From a checkpoint of a small transformer trained on Wikipedia.
Size: 24 layers, width 192, 3 heads of 64.
Training: a variant of Adam for these matrices, 292M tokens, 4865 steps.
Each number is 128 + 24 x the weight over the matrix's rms, rounded and kept within 0 to 255. Layers, rows and columns count from 0.

# layer 18 attention query, 192x192, rms 0.0774, rows 94-127, columns 96-191
[[173  95 137 153 131 155 115 120 130 126 140 108 183 153 109 155 119 103 148 155 108 122 121 113 151 151  92 118 153 108 133 117 146 130 162 125 136 143 129 101 135  94 121 150  89 144 126 124 132 136 125 116 120 100 115 120 132 135 133 116 106  67 130 132  83 120 166 184 100 102 126 145 169 138 119 141 163 114 154 141  91 112 141 102  80 128 103 114 109 126 140 149  93  66 132 152]
 [137 133  82 126 131 134 123 107 140 110 157 136 110 159 135 153 109 117 172 110 128 155 134 125 123  97 121 133 148 123 152 118  93 102 122 112 152 139  98 121 135  96 127 156 135 111 158 129 160 134 120 131 130  82 135 142 100 145 134 135 136 166 162 164 152 129 102 134 116 121 105 135 106 127 150 126 153 128 153 149 119 136 138 145 153 131 144 146 129 113 119 127 133 124 127 129]
 [124 105 134 159 131  98 119 137 117 120 141 156 125  95 152 126 124  92 109  79 117 101 117  98 117 139 133 142 203 109 151 146 141 136 134 110 141 161 132 111 157 157 119 117 109 158 129 121 130 162 144  97 111 171 118 115 156  99 131 157 147 134 113 128 154 126 115 182 103 152 130 134 102 115 131 173 122 119 115 130 114 138 157 123 148 150 141 129  91 151 188 110 120 120 127 128]
 [102  90 168  97 107 132 131 117 140 147 136 152 121 115 133 124 114 109 149 126 123 148 137 114  86 174 129  85 111 158 158 109 137 153  94 118 119 143 177 148 113  97  66  89 150 153 126 177  98  99  83  68 124 166 165 131 121 150 140 132 125 136 132 128  99 124 149 168 135 117 114 144 156 121 119  85 125  99 123 103 161 147 159 114 109 125 117 120 107 135 125 117 110  82 143 164]
 [136 152 126 135 186 102 150  98 146 100 137 100  94  54 118 125 122 149 109 176 124 137  69 120 137 108 118 145 148 109 146 133 151 175 153 131  95 124 212 149 111 180 173  99 128 145 144 138 135 136 136 102 106 136 125 125  98 142 145 115  87 123 128 118 114 182 102 182 148 139 114 115 111 131 125 127 138 120 138 103 174 125 146 143 119 137 163 111 144 126 116 136 140 102 140  84]
 [103 130 118 148  84  97 111 101  85 111 131 128 138 123 107 180 142 172 159 112 101 115 119  95 127 107  87 134 132  88  68 118 127 162 124 123 108 114 174 136 132 153 149 106 181 113 102 111 136  90 174 135 121 127 134 139 171 107 131 132 124 105 163 143 148 175 146 102 132 127 141 149 112  77 117 118 146  87 165 120  87 117 149 142 167 103 129 115 104 126 178 104 152 148 159 134]
 [137 111 103 124 127 148 123 140 131 118 148  90 145 105  96 122 145 175 145 172 173 108 120 118  84 115 153 100 137  53  63 121 122 110 175 121 111 118 171 149 168  98 185 194 146  73 177  98 108 103 128  71 110 156 179 140 158 111 114 132 126 102 125 171 112 141 125  97 114 111 110 128 147 166 157 121 166 118 150 156 112 102 133 110 129 114 131  96 109  87 156 128 117 139 145 150]
 [116 127 140 127 142 138 105 130 105 150 132 135 127 136 144 104  74 152  98 126 155 190 125 135 155 153 161 108 114 154 135 110  98 118 127 113 158 104 120 123  92 142 146 105  94 161  56 151 151 167 162 149 134 171 107 123 134 142 195 101 171 151 109 121 150 123 144 139 147  95 130 161  99 141 139 132  78 155 140 125 124 122  90 158 178 167 141 138 105 151 156 182 147 152 146 146]
 [140 141 128 113  96 120 136 166 163  87 115  87 126 175  97 145 191  99 110 176 161 156 159 138 137 150  91 142 107 131 106 150 173  98 149 107 141 136 183 173 132  83 126 132 122 113 104 190 136 141  84  66 120 165 109 134 100 134 137  91  98  97 144 115 112 105 105 162  95 131 108  72 154 163 190 134 167 141 146 125 122 110 210 125  42  84 185 111 107 135 144 104  73 105 102 157]
 [200 122 128  93 147 131 118 143 150 116 109 153 143 153 140 139 125 130  91  98 137 133 152 129 151 150 145  94 146 114 134 165 121 127  84  82 136 169 118 164 108 136 127  88 120  87 148 137 143 149  95 170 108 148 151 153 137 153 119 125 156  90 119 176 119 123 106 135 104 104 189 143 120 132 144 145 185 104 121 153 121 137 137 158  73  97 143 116 136 161 158  77 143 109 107 149]
 [145 156 148 118 129 117 142 136 186 127 128 129  90 117  72 111 140  91 137 133 172  92 153 131 103 130 112 128 139  92  98 195 123 125 143 116 130 108 109 165 137 122 116  88 128 117 157 128 102 131 144 144 101 137 130 150 138 130 190 127  93 166 161 107 180 123 156 123 128 139 154 137 156 116 126 111 156 121  97 109 124 105 175 173 131 121 182  93 176 127 100 137  93 148 110 123]
 [139 118  97 147 110 133 120 158 142 140  90 123 109  93 107 139 138 170 133 122 168 156 153  56 161 105 104 143  92 112 102 144  64 157 164 133 143 127 130  98 114 124 172  96 111 135 119 104 129 128 126 122 109 160 143 115 148 125 105 108 195 129 127 143  87 101 117 141 133 168 212 107 122 122 116 147  95 117 149 116  94  77 109 150 164 140 127 198  91 112 147 136 128 117 112 148]
 [139 133  93  96 104 154  77 148 120 145 106 110 159 106 129 112  92 127 134 186 130 132 108 113 165 110 111 110 109 121 119 132 120 173 105 116 161 131 119 148 104 130 127 122  79  87  96 125 156 160 153 156 100 161 125 143 145 145  71 119 143  82 101  95 116 125  86 185  76 102 166  88 116 127 147 137 109 156 108  74 151 125 141 132  87 174 140 142 107 133  99  87 152  80 125 158]
 [134  95 128 175  98 126  83  68  71 156 129 115 143 132 142 119  89 125  96 154  87 136  67 186 169 165  77  98 109 122 134  60 138 144 159 141 123 121 158  91  94 121 102 104 123 139  76 109 136  94 158 128 143 117 116 172 108 107 125 174 135 129 139  99 103 114 128 137 142  94 161 170  86 189 113 109 125 140 127 117  96 138 104 161 108 145 153 100 100 106 136 121 140 129  82 130]
 [ 90 130 122 117 146 164 163 168 146 137  98 119  55 117 154 140 149 164 103 149  90 157  99 143 178 109 135 112  83 158 153  98 151  88 107  99 107  77 158 142 132 102 121 159 183 141 113 138 182 138 178  95 160 127 111 133 179 120 154 118 115 123 159  90 125 117 143 120 136 130 159 154 122 110 104 119 118  91  91 131 113 119 156 114  91 134 161 121 126 138 140  80 129 118 133 127]
 [199 119 118 170 101 121 119 139 137 114 105 133 139 112  77 122 141  91  71 105 137 149 105  68 124 153 124 167 118 114 142 184 145 140 136 151 149 158 163 115 135 179 164  69  60 152  89  81 176 105 176 166  90 115 129 148  85 127 130 114 129  98 172 158 165 108 181 122 143  70 144 119 103 117 155  85 145 118 145 161 109 114  69  74 136 173 140 136 115 142  84 148 146 127  98 161]
 [157 136  57  98  94  77 157 152 221 129 134 122 132  79  88  85 173 133  93 131 130 174  91  89 130 177  85 111  83 123  84 168  96 164 170 210 112 135 118 136 159 153 111  90 136 114 178 122 103 134 162 147  71  86  97 177 148 172 123 160 137 141 145 105 161 133 148  69 119 103 182 117  98 140 124 169 151 144 102 119 156 138  98 105 138  86 160 133 106  79 129 119 141  94 136 123]
 [133  87  96 111 105 138 166 130 122 170  98 132 122 118 118 140 140 144  88 172 160 117 126  70  41 121 149 130 126  90 136  85 140 127 155 156 174  94 119 117 126 108 151 148 125  96 122  87 139 109 166 115 130  87 128 154 108 190  89  92  78 126 133 136 125 174 179 144 137 102 114  95 183 175 157 100 119 138 138 144 113 136 124 103 177 180 120 135 126  81  92 180 153 135  94  45]
 [153 146 126 130 117 127 117 113  65 116 114 162  77 195 124 193 136 100 169 130 132 114 140 142 148 114 178 194 148 168 157 134 122 111 128  95 148 118 126 140  92 100  88 138 149 135 101 105 146  75 163 133 126 149 151 150 155 130 115 108 160 114 173 114 120 158  82 102 102  82 134 148 133 129 144 155 116 161 146  97 126 109 118  89 142  94 143  91 106 122 177 136 115 151 114 174]
 [ 89 108  88  96 133 132 125 145 131 134  71 182 134 121 112 151 144  71 179 176 117 184 154 105  52 139 153 107 145 158  98  81  99 126 123 114 103 105  94 167 106 100  88 131 124 176 130 155 144 185 156  94 129 174  90 104 102 144 129 133  70 139 148 103 115 119 115 136 140  94 104 130 166 116 128 121  98 135 172 123 113 160  87 144 170 118 107 106 106 114 134 142 155 118  88  83]
 [132 120 131 141 169  54  95 169 168 140 154 134 115  98  92 139 114 118 154 110  78 118  88 136  91 132 133 135 127 144 148 143  75 188 166 130 210 140 168 132 170 130 128 181 134 114 169 110 125  49 131 110 154  72 154  93 100 152 124 117 129 141 146 118 143 117 112 151  77 117  74 138  69 112 147 203 117 121 155 115 141 122 103 144 117 115 126 146 126  86 126 115 102 141 104 136]
 [160 161 133 189 158 150 185 110 135 152 144 111 123 150  64 143 143 153 159 153 111 118 116 112 129 111  99 140 171  90  94 154 133 133 129 131 121 121 172 114 169 125 131 116 161 172 103  68 125  80 156 137  82 111 102 106 147 183 125 138  82 105 120 118 159 117  90 109 141 132 101 120 127 120 176 150 105 163 109  82 122 119 121 134 120 178 140  70 125 146 102 146 151  97 152  96]
 [109 125 131 127 111 128 143  99 110 101  84 200 160 140 166 128  99  69 102 150 163  86 157 120 148 101  95 137 127 168 111 116  78 151 161 107 155  92 188  96 122 118 115 115  99 135 122 148  91 114 102 145 134 162 147 105 103 162 164  76 130 138 141  97 139 127 100 155  93 235 151 131 142 158 138 136 108  44 130 102 139  78  93  94 137 198 190 201 171 147 119  89 134 134  74  72]
 [134  92 123 184 129 149 136 140 120 114 179 109 143  91 130 142 128 129 129 113 104 100 108 121 133 169  78 136  69 113 102  73 135 119 112 159 108  91 117 103 101 116 121 116 122 170 140 118 133 137 129 110 172 126  95 141  95  94 132 100 102  82 138 150 127 133 112 185 176 144 111  83 129 106  95 150  91 147 122 160 113 122 110  91  82  87 138 156 144 143  76 154 131 118 140 128]
 [149 188 155 141 134 107 129 103 129 103 119 121 134 114 110  67 125 123  99  67 118 143 136 100 129 166 127  93 151 135  75 140 106 143 118 108  94 177 126  96 108 174 120 127 110 138 115 177 114 113 165 140 159 200 139  83 101 142 135 140 155 147 128 141  57  61  79 110  69 146 132 133 111 142 112 121 150 127  91 110 119 147  82 109 141 133 123 118  97 135 125 174  90 113 135 140]
 [111 106 141 177 104 139  78  95 114 132 163 125 166 137 153 111  85 120 152 129 105 105 145 185 116 157 147 109 152 151  99 140  83  90 142 162 155 142 146 128 119 152  82 134  76 112 102  94  61 116 142 103 130 130 112 133 147 185 179 144  97 147 132 155 111 101 123 161  83 159 112 124 151  88 160 179 166 129 105 107 132 172  93 122 112 134 116 194 156 118 144 158 111 131  98 116]
 [120 110 119 147 141 146 121 114 142 153  81 153  89 126 149 187 128 161  68 118 157  86  84 141 109 176 148 157 135 111  72 130 151 138 145 114 129 119 157 117 134 173 157 144  94 132 154 115 124 169  89 107 138 126 126 148 129 142 138 133 166 106  98 139 145 160 155 121 150 121 124 105  98  95  89  54 128 167 147 150 106 106 133 164  87 118  94 114  80 136 167 171  62 194 115  84]
 [ 95 141 183 105  95 116 117  88 126 148 176 144 160 118 144 169 158 156 113 137 116 123 132 153 133 125  78 128 176 110 117  89 126 157  95 128 125 152 104 144 103 131 114  94 162 137 130 146 107 167 160 155  94  67 134 128 156 109 124 143  97  98 156  59 159 163 132 143 112 121  69 147 130 119 156 140 129 110 146 103 173 163 144 110 102 134 138 124 144 155 116  83  93 177 150 157]
 [112 145 164 132 174 121 162 174 176 126 125 111 106 104 116 132 172  97  80 103 105 114 138 120  96 172 112 106 166  90 141  96 164 104  82 111 120 115 179 121 158 186 103 103 120 133  83 177 133 123  88 107 164 107 142 143 118 127 138  91 167 147 117 149 118 125 139 123 168 153  91 113 162 114 101  98  95 139 160 145 139 170 171 144 138 167 121 140 103 124 101 102 119 100 173 125]
 [160 139 146 106 144 145 188 117 132 124 115 149 133 162 131 111 124 120  63 134 132 174 169  61 118 110 121  76 141 103 203 106 140 128 159  85 138 180 140 135 117 141 162 159 143 143 128 124 167 116 109  98  97 133 135 115 157 162 141  42  77 115 146 117 137 159 107 140 127 144 112 149 128 134 163 135 123 103 110 128 120  68 146 109 147 153  67 145 151 134 137  79 115 119 130 113]
 [ 89 130 150 120 104 137 129 161 123 141 140 177 148 139 166 100 137 170  95 148 102 119 146 131 136 118 145 145 154  87 126 108 138 156 158 169 135 140 179 109 219 162  70 128 163 148 115  90 139 159 143 163 125 106 177  70  87 118 111 100 147 140 125 111  95 178 160 119 104  81  85 104  91 140  73  97 123 140 130  94 124 126 142 104 152 131 103 139 170 165 151 115 132 130 137 194]
 [128 121 143 138 154 124 132 118 119  91 142  92 150 126 114  82 144 182 164 140  97 124 186 111  89 107 137 149 143 104 161 146 102 158  87  76  83  99 116 196 111 160 157 100  91 117  99 116 112 120 161 170 172 124 149 143 181 112 172 120 175 165 144 171  86 159  92 112 101 149 168 121 201 117 121 155 126 108 141 146 125 155 115 121 154 162 179 155 146 118 104 109 157  99 142 117]
 [147  74 103 125 115 178 122 143 139 111 181 111 201 156 137  92 108  77 138 131 128 112 121 133 121  76 136 172 158 102 145 147 109 109 132 124 106 116 125 162 116 133 118  90  66 112  84  72 131 128 122 158 143 133 139 130 126  87 113 141 175  99 142 112  88  98 106 192 109  95 105 115 176 110 117 150 177 163 143 133 157 107 124 107 130 151 168 112 171  96 109 124 105 194 140 120]
 [107 131 133 138 126 113 127 177 146 174  90 163 113 101 111 117 124 153  80 107  66 100 127 125 155 111  88 107 125 142 115  78 124 115  90 155  92 116 113  82  81  90 103  85 122 159  69 149 143 199  94 150  97 144  89 164 174 133  71 173 163  97 169  99 148 143 112 141 185 127 160 162  54 127 107  69 122 127 104 112 157  95 147  91  95 165 138 135 104 148 155  86 139 148 162 100]]
# layer 18 attention key, 192x192, rms 0.0772, rows 94-127, columns 96-191
[[142 105 102 149 130 141 125 138 155 117 118 130 140 130 117 159  96 131 154 110 104 116 100 150 139 142 140 155 149 108 143 121 154 121 119 124 119 118 127  88 129 115 133 111  91 144 154  92 143 112  98 123 119 114 140 155 134 102 124 153 151  81 147 131 131 118 135 146  93 134 101 144  91 113  86 106 134 123 113 156  92 125 134 139 115 143 118  75 125 145 159 138 121  85 151  76]
 [123 115 111 143 169 107  91 113 123 135 144 122 136 151 110 138 132 149 137 111  82 137 124  90 157 164 113 131 132 126 156 179 130 107 107 142 110 125 107 102 180  93 133 128 103 126 168 102 113 168 131 102 142  95 131 124 125 143 133 115 116 119 155 172 117 114  97 152 135 106 139 105 100 116 172 137 158 158 183 144  89 117 151 144 124 142 144 135 137 157 153 162 116  77 102 157]
 [130 130 130 142 139  70 111 130 128 107 136 159 147 128 151  97 123 122 113 121 126 130 124 152 145 120  79 132 141 106 108 123 112 105  79  97 152 179 102 117 111 194 125 145 141  89 132 107 157 113 136 125 153 127  93  98 162  91 105 124 145 142 135 143 134  90 152 102 107 138 102 102 123 117 139 139  90 134 109 153 114 105 166 152 143 130 138 153 109 136 121 135 111 170 116  96]
 [146  74 144 118 105  98 192 127 162 113 144 120 110 107 149 128 143 128 154 100 122 143 155  82 112 165 163 112 137 174 129 131 125 114 110 110 112 123 127 152 151  86  85 138  76  94 129 120 141 101 102 115  76 189 147 163 164 106 115 123 111 160 121 151 141 131  87 161 121 173 122 121 118 117 153 134 128 111 141 105 126  80 111  99 148 142 143 101 133 153 179 133 125  91 157 163]
 [147 108 127 108 142 143 161  88 149 127 147 117 146  85 116  96 133 126 157 188 142 135  83 115 129 145  64 112 159 127 148 144 107 112 130 103  96 114 175 121 116 170 136 193 107 147 141  81 154 127 146 115  64 110 133 125 105 110 127 137  71 141 138 119 104 150  81 178  99 107 131 100 127 132 159 145 102 126  97 113 132 101 118 139 131 118 147 118 123 119 112 134 183 130 158 114]
 [136 129 144 202 111  99 117 133 160 144 156 132 131 124  79 141 119 173 152 120  98 143  99 145 126 116  63  91 147  46 109 132 164 137 146 132  84 134 174 123 125 156 109 139 152 113 120 152 113  45 160 136  71 108 124 137 143 142 122 165 145  89 122 117 156 159 146 136 130 104 158 111  97 115  95 100 132 103 137 102  94  96 137 106 181 120 154 106  98 170 193 130 131 127 153 114]
 [125  72 126 133 123 188 111 141 111 148 146  75 110 106 133 111 105 143 121 125 126  86  64 164 108  75 127 147 107  76  77 155 142  91 217 118 158 142 161 136 142  86 145 157 151  55 182 141  60 113 137 106  93 115 123 142 135 163 115 136 103  71 137 142 111 143  88 122 144 109 118 146 146 151 125 147 128  79 146 164  95  83 175 105  80  93  84 106 122  92 155 144 120  82 106 128]
 [124  63 150 144 165 109 162 106 125  93 127 119 107 112 115  96  67 137 121 135  98 162 147 155 142 118 157  89 137 177  96 112  99  75  98 106 135 109 125 150 108 104 139 146  67 163 119 138 164 154 150 146  80 144 115 131 139  98 159 117 159 137 114 136 138 135 120 160 107  93 149 115 144  97  80 125 103 161 190 128  96  71  99 104 135 131 149 140 137 161 105 139 128 135 173 130]
 [130 146 120 110 109 110 106 151  86 158 137 125 145 125 123  98 127 141 102 167 133 149 154 135 141 132  78 148 133  80 117 142 173 124 175  95 123 100 153 164 208  67 126 148  90 122 108 174 167 152 122 111 146 162  86 167 128 140 165 111  99 106 126 102  88 102  85 148  94 150 149  97 178 163 115 150 165 141 196  94 150 108 153 108  94 148 178 121 128 108 122  98 109 123  95 124]
 [165 131 119  67 116 128 124 137 113 153 150 131 179 146 113 121 176  68 115 131 125 197 110  82 111 187 143 152 132  90 125 137 145  96  82 109 137 164 100 195 168 126 118  75 144 118 157 152 122  90 109 125 172 192 109 144 151 122 110  76  89 124 119 164 134 111 117 150 102  93 114 137 113 157 162 114 174 143  81 183 132 121 133 131  90 150 167 104 148 192 182 109 114 131  95 157]
 [137 154 159 165 191 108 140 119 133 152 160 126 109 134 118  82 181 112 136 139 181 140 113 122 141 101  81  83 156  86 103 169 115 132 173 158 152  93 120 156 103 100 129 106 110 125 106 119 138 128 169 154 147 133  89 114 148 108 176 127 110 164  94 144 156 141 177 113 147 165 113 127 160 118 132 144 147 109 149 112 142 130 177 153 163 149 139 118 128 122 110  83  77 112 122 159]
 [128  74 110 143 133 119  71 118 100 125 139 118 120 107 125 150 119 133 132 111 208 156 171 105 156  89 133 134 154  72 136  95 143 161 130 120 140  88  92 112 100 174 128  83  98 117 112 116 160 172 121 115 168 159 166 157 102  77 114  99 220 118 117 143 133  85 131 137 100 146 201  69 146  91  76 152 123 111 139 179 116  79 143 109 137 143 139 182 127  90 124 144 107  98 130 100]
 [147 106 107 101 104 152  10 136 128 154 118 114 185  88 107 111  83 155 142 137 157 134 122 111 147  94 160 147 125  60 110 128 124 146  91 135 186 103 142 163 113 119  88  91 101 151 126 107 146 164 132 149 131 209 162 144 122  95  93  86 172 113 123 124 110 128 117 159  92 122 124  78 108 107 118 133 145 193 120 106 148 137 150 107 105 146 143 158 140 143  90 110 173 129 111 123]
 [157  90 131  99  94 115  91 128 113 177 102 161 164  90 134 123  92 128  86 145  67  87 166 190 120 130 140 143 107 102 123 146 134 140 115 116  86 109 125  99  87 136  95  85 130 175 119 117 144  96 134 149 121 143 122 182 138 170 150 138 148 148 139 103 114 113 136 154 128 112 169 161 118 166 107  93 112 162 108  64 106 135 114 160  94 142 136  83  82 100 172  80  99 138 104 129]
 [111 172 116 111 116 148 156 162 126 109 113  98  51 124 128 127 123 148 123 117 116 122 141 114 150  62 150  67  67 169  96 109 160 154  95 123 144  79 140 149 105  67  96 128 229 171 111 108 138 108 165 139 165 167  62 109 161 101 127 154  95 126 142  87  92 117 106 119 175 135 162 150 107 112 108 130 122 109  86  79 103 113 129 140  93 147 144 110 145  93 139  88 108 116 111  87]
 [192 130 104 120  94 103  99 160 136 160  85  91 164 107  90 150 168 119  65 117 154 150 106  82 169 152  84 161 126 126 150 168 161 175 139 166 170 148 152 117  82 183 140 140  86 117 106 122 118  87 120 131 132 112 137 135 122 121 165 139 125  97 147 151 180 123 164  91 126  84 107 106 119 120 229  95 138 142 136 192 111 107 111  86 167 134 118 128 101 152 107 144 159 172 135 164]
 [124 154 127 133 108  62 118 155 173 135 180 145 114 121  83 135 171 122 142 124 124 159  72 142 125 166  83 140 105  62  87 110  83 113 170 165 144 155 107 116 157 154 102 122 139 121 141 194  81 152 169 184 128  79  72 180 138 138 100 133 169 230 151 104 154 100 164  77 118  98 167 151 122 149  77 133 158 119  65 152 175 115 112  98 156 116 155  98 112  78 119 117  78 117  99 107]
 [120 112 144 147 109 156 168 121 112 111 118 129  76 132  90 121 153 130  86 163 144  59  99  77 121 131 163 151 111  86 149 131 124 125 156 137 119 115 132 143  92 132 152 214 172 129 115  92 108 151 144  96  71 146 134 130  96 230 159 122  96 114 111  97 134 173 183 144 144 136 131 109 174 147 142 120 139 142 114 176 151  98 147  98 139 130  94 145 131 113 123 157 161 127 134 105]
 [164 186 142 121 195 102 122 127  95 154  94 139  75 203 188 143 154 143 123  97 115 115 177 114 122 136 161 187 118 161 180  96 149 154 119  87 119 139  97 163 110  75 116 100 156 102 129 125 138  81 137 115 160 153 136 198 113 200 133 122 155 128 135 140  99 127  81  76 125 142  82 125 142 135 133 138 114 111  93 121 178 119 114 104 120 128 164 152 133 143 174 122 111 147 125 182]
 [106  98 102 163 122 142 162 141 124 135 113 164 117 139  95 160 155 112 147 111 121 184 183 126  98 155 172  92 123 135 152 109  85  88 112  69 120 102  98 160 137 118  77 140 136 128 103 155 186 186 136 101 181 148 113 149 100 173 130 121 110 143 142  85 142 146  93 132 127 112 122  96 180 109 154 132  84 119 129  90 157 148 103 119 149 123 141 135 119 113 187 113 141 133 122  65]
 [153 131 172 186 204  98  56 139 179 147 183 127  93 102 132 134 139 133 155 130 111  98 110 131 147 129  87  66 121 213 164  82 147 173 156  91 185 178 154 133 118 113 146 182 145 100 166 149 133  50 142 118 127  76 187 102 127 164  94  66 133 126 149 128 109  95  90 142  98 147 101 115  93 128 109 189 114 145 127 112 163  97  97 166 142 126 148 175 146 116  91 112 143 133 145 125]
 [141 126 120 177 201 131 182 117 129 132 152 121 129 151  83 109 170 139 172 106 140 114 102 101 135  91  91  81 153 115  93 161  92  96 121 120 119  81 154  98 151 101 133 110 113 132 100 107 129  90 132 136 116 104  88 157 142 127 115 152 107 113 113 121 151 141  75 145 114 130 124 117  81 156 148 164 127 116 112 113 147  90 115 145 104 206 134 128  83 143 100 107 130 135 154  71]
 [123 162 114  62 119 148 124 159 123  89 127 186 169 131 144  91 147  81 147 167 159 110 217 126  91 130  72  86 173 137 121 136  46 164 165 119 163  71 165 153 120 214  99 120 142  77 123 140 135 182 142 109 112 142 136  96 125 240 152 135 129 152 125  93 133 152 117 148  70 166 138 133 165 163 154 133 119 106 120 125 157  71 121 123 128 152 126 150 167 126 185 119 147 133 118 114]
 [125 144 125 191 114 139  87 129 132 135 174 103 141 113 132 127  99 167 159 121 105  92 100 132 149 184 107 139  82 110 117  74 158 146  85 118  93 101 122  56 101  87 136 178 144 150 146  46 175  69 106  93 134 121  76 171  91 136 151 117 104 116 136 156 140 123 141 156 143 146 126 126 137 112 122  94  92 138 113 126  96 113  87 114 121  86 151 181 149 135  91 120 154 131 161 140]
 [148 141 110 117 123 118 143 113 131 115 132 114 142 115 100 180 126  99 111  97 136 154 173  87 121 117 173 132 153 129 128 113  90 137  82 114 105 152 111 104  97 174 134  97  92 137  98 161 123 130 130 133 144 175 192 111 123  95 111 124 172 158 136 151 101  89 124 120  64 135 138 126 138 119 174 111 123  91 128 125 100 108  84 108 149 166 122 105  96 125 126 138  96 149 145 140]
 [123 130 132 163 140 149  83 123 105 132 172 141  94 154 176 136 109 113 138  92 160 119 167 148 135 103 182 114 123 159 115 166  76 122 130 156  85 129 115 123 140 167  99 155  81 118  87  92 120 118 160  96 125 145  68 109 154 161 156 114  94 136 117 163  95 164  94 170  55 130 134 163 102 156 137 173 134 112 116 125 149 156 100 109  99 130 127 152 145 138 164 161  84 118 101 143]
 [116 134 107  96 109 136 108 104 126 129 115 104 155 143 129 194 111 138  96 123 124 153 117 198 146 154 140 160 150 128  65 133 145 127 193 101 137 128 150  64 143 183 157 152 131  97 182  98 117 148  94 103 139 104 117 147 132 139 177 118 122 124 123 134 186 137 166  94 150 141 120  90 115  84  97  85 120 153 133 160 105 150 207 144  82  94 107  90  97 100 164 178 137 137 104  66]
 [ 97 116 154 126 124 102 106 148 170 125 112 144 192 118 150 195 144 157 126 140  96 126 149 126 176 127 106 118 122  75 117 111  83 162 132 128 163 139 143 170 114 111 102 106 132 148 121 184 105 138  97 146  94 103 187 147 177 106 126  98 107 118 140  92  93 151 108 135 113 161  91 194  96 134 153  97 115 104 197  85 184 157 136 107 134 140 149  57 101 118 125  72 133 165 132 156]
 [130 157 152 166 138 136 147 181 132 119 135  73 177 121 105 200 149 106 107 104 136 138 125 113 115 239 159  88 178 136 125  87 162 141  94 127 125  94 155 151 175 146 133 170 174 116 124 148 107 135  75  96 127  69 117 135 158 143 150 167 138 156  98 158 113 147 183 141 153 168 118 103 134 147 168 121 146 113 160 159 137 146 132 120 139 170 100 136 127 158 112 135 158  93 140 183]
 [153 142 118  88 112 147 164 167 160  97 148 117 154 176 158 134 118 106  74 151 168 131 162  41 138  83 158 105 161 108 147 147 117 103 182  92 127 149 171 181 106 131 159 120 115 151 122 102  96 124 120 112  90 111 174 117 135  93 105  81 105  77 153 143 117 147 131 101 128 144 114 120  92 104 176 150 165 127  64 132 135  78 118 140 142 183  80 107 100 161 158 148 145 128 132  97]
 [112 146  94 140 175 127 119 172 166 100 124 130 166 115 177 100 149 143 112 137  92 117 147 141 141 145 108 127 174  99 126 140 116 103 178 115 150 159 187 153 207 141  72 144 113 132 127  86 142 156 109 140 162  50 160  97  95 166 131 120 200 166 139 132  74 152 192 109 124 105  68  81  97  98  82 118 133 109 176  85 118 137 146  98 193 132 141 114 120 147 106 100 147 159 145 178]
 [128 120 114 140 168 122 138 114 109 106 130  63 177 146 111  88 159 139 182 120 156 114 122 104  91 124 133 125 154 103 128 119 154 156  95  60  67 123 122 209 124 174 121  88 112 143 111 133 113 138 148 125 166 107 179 132 125  76  77 170 130  90 114 152  97 136 134  98 109  98 183 112 146 108 129 149 125  44 123 144 136 113  96 124 117 147 146 142 144 151 115 102 134 118 155 131]
 [137  85 102 120 155 165 115 164 105  99 168  87 203 162 125  47 156  81 161 164 128 133 109 172 113 105 166 146 133 119 191 151 102  85 161  62  97 100 146 170 186 113 158  98  88 136 157 120 188 168 121 122 154 111 136 157  93 149 148 180 166 103 141 129 123 132 148 136 103 105  94  80 163 106 149 156 152 125 132 107 170 133 138 125  96 136 135 126 129 113 157 108  95 170 126 130]
 [100 144 130 104  66 132 150 199 149 130 128 156 130 114 145 118 143 161 165  94 119 123  90 131 152 138  73 136 122 129  81 107 105 106  97 149 141  66 103 107 100  88 141  56 151  78 104 131 135 111  82 174  84 152  78 168 164 118  90 179 186 145 148  88 165 141 117 168 136 132 100 143  68 145  73  77 118 137  37  67 156 113 131  97 111 140 160 153 104 137 152  76 145 149 150 107]]
# layer 18 attention value, 192x192, rms 0.0732, rows 64-65, columns 96-191
[[119 130 144 128 149 107 116 163 163  97  81 133 135  72 134 131  69 106 112 124  85 166 166 102 111  88 107 149 150 128 123 156 129 184 149 143 119 118  96 102 107 130 137 125 176 120 143 163 103 106 150 149 145 143 147  87 141 156  89 115 135 161 130 108 112 141 106 134 115 131  67 109 129 122 166 112 113 135 140 133 152 121  79 157  91 147 148 135 154 139 129 174 159 134 170 159]
 [161 141 111 182 126 134 161 117  83 109 101 106  91 127 146 135  69 185 144  77 165 156 125 140 178 153 123 126 122 137 131 155 165 164 117 108 123 135 123  80 187 168 126 153 114 118 142 152 163 107 141 186 122  88 172 120 154 148 130 131 121  91  95 144  89  94  98 169 118 137 132 120  65 122 168 147 160 137 120 140  84  84 146 161 159 128 187  97 159 112 126 138 147 124 125 202]]
# layer 18 attention output (transposed), 192x192, rms 0.0528, rows 64-65, columns 96-191
[[142 106 141 144 195 150 141 130 150 191 111  73 100 167  76 156 138 166 108 130 115  96 115 136 115 164  88  61 129 119 107 142 152  80 131  64  75 126 113  94 129 126 113 137 135 113 172 115 122 139 145  58 148 129 116 163 183 120 175 167 101 176  85 177 140  52 175 156  82 147  81 132 170 175 118  78 168 151 111 120 180 122 170 215  61  86 157 131 122  53  85 132 152 113 109 123]
 [154 162 132 201 156  70 128  72 139 111 113 132 155  65 131 137 197 114 121  86 113 132 154 123 139 137 150 140  67 133 135  89  95 235 105 107 137  61  67 104 134 103 116 110  91 125 158 166 207 141 112 139  93  49 166 181 125 140 119 118  50 145 129  91 169 134 104 116 147 146 155 143 118 140 161 153 135  60  11  73 160 165 119  86 144 146 126  74 167 211 173 115 142 131 126 117]]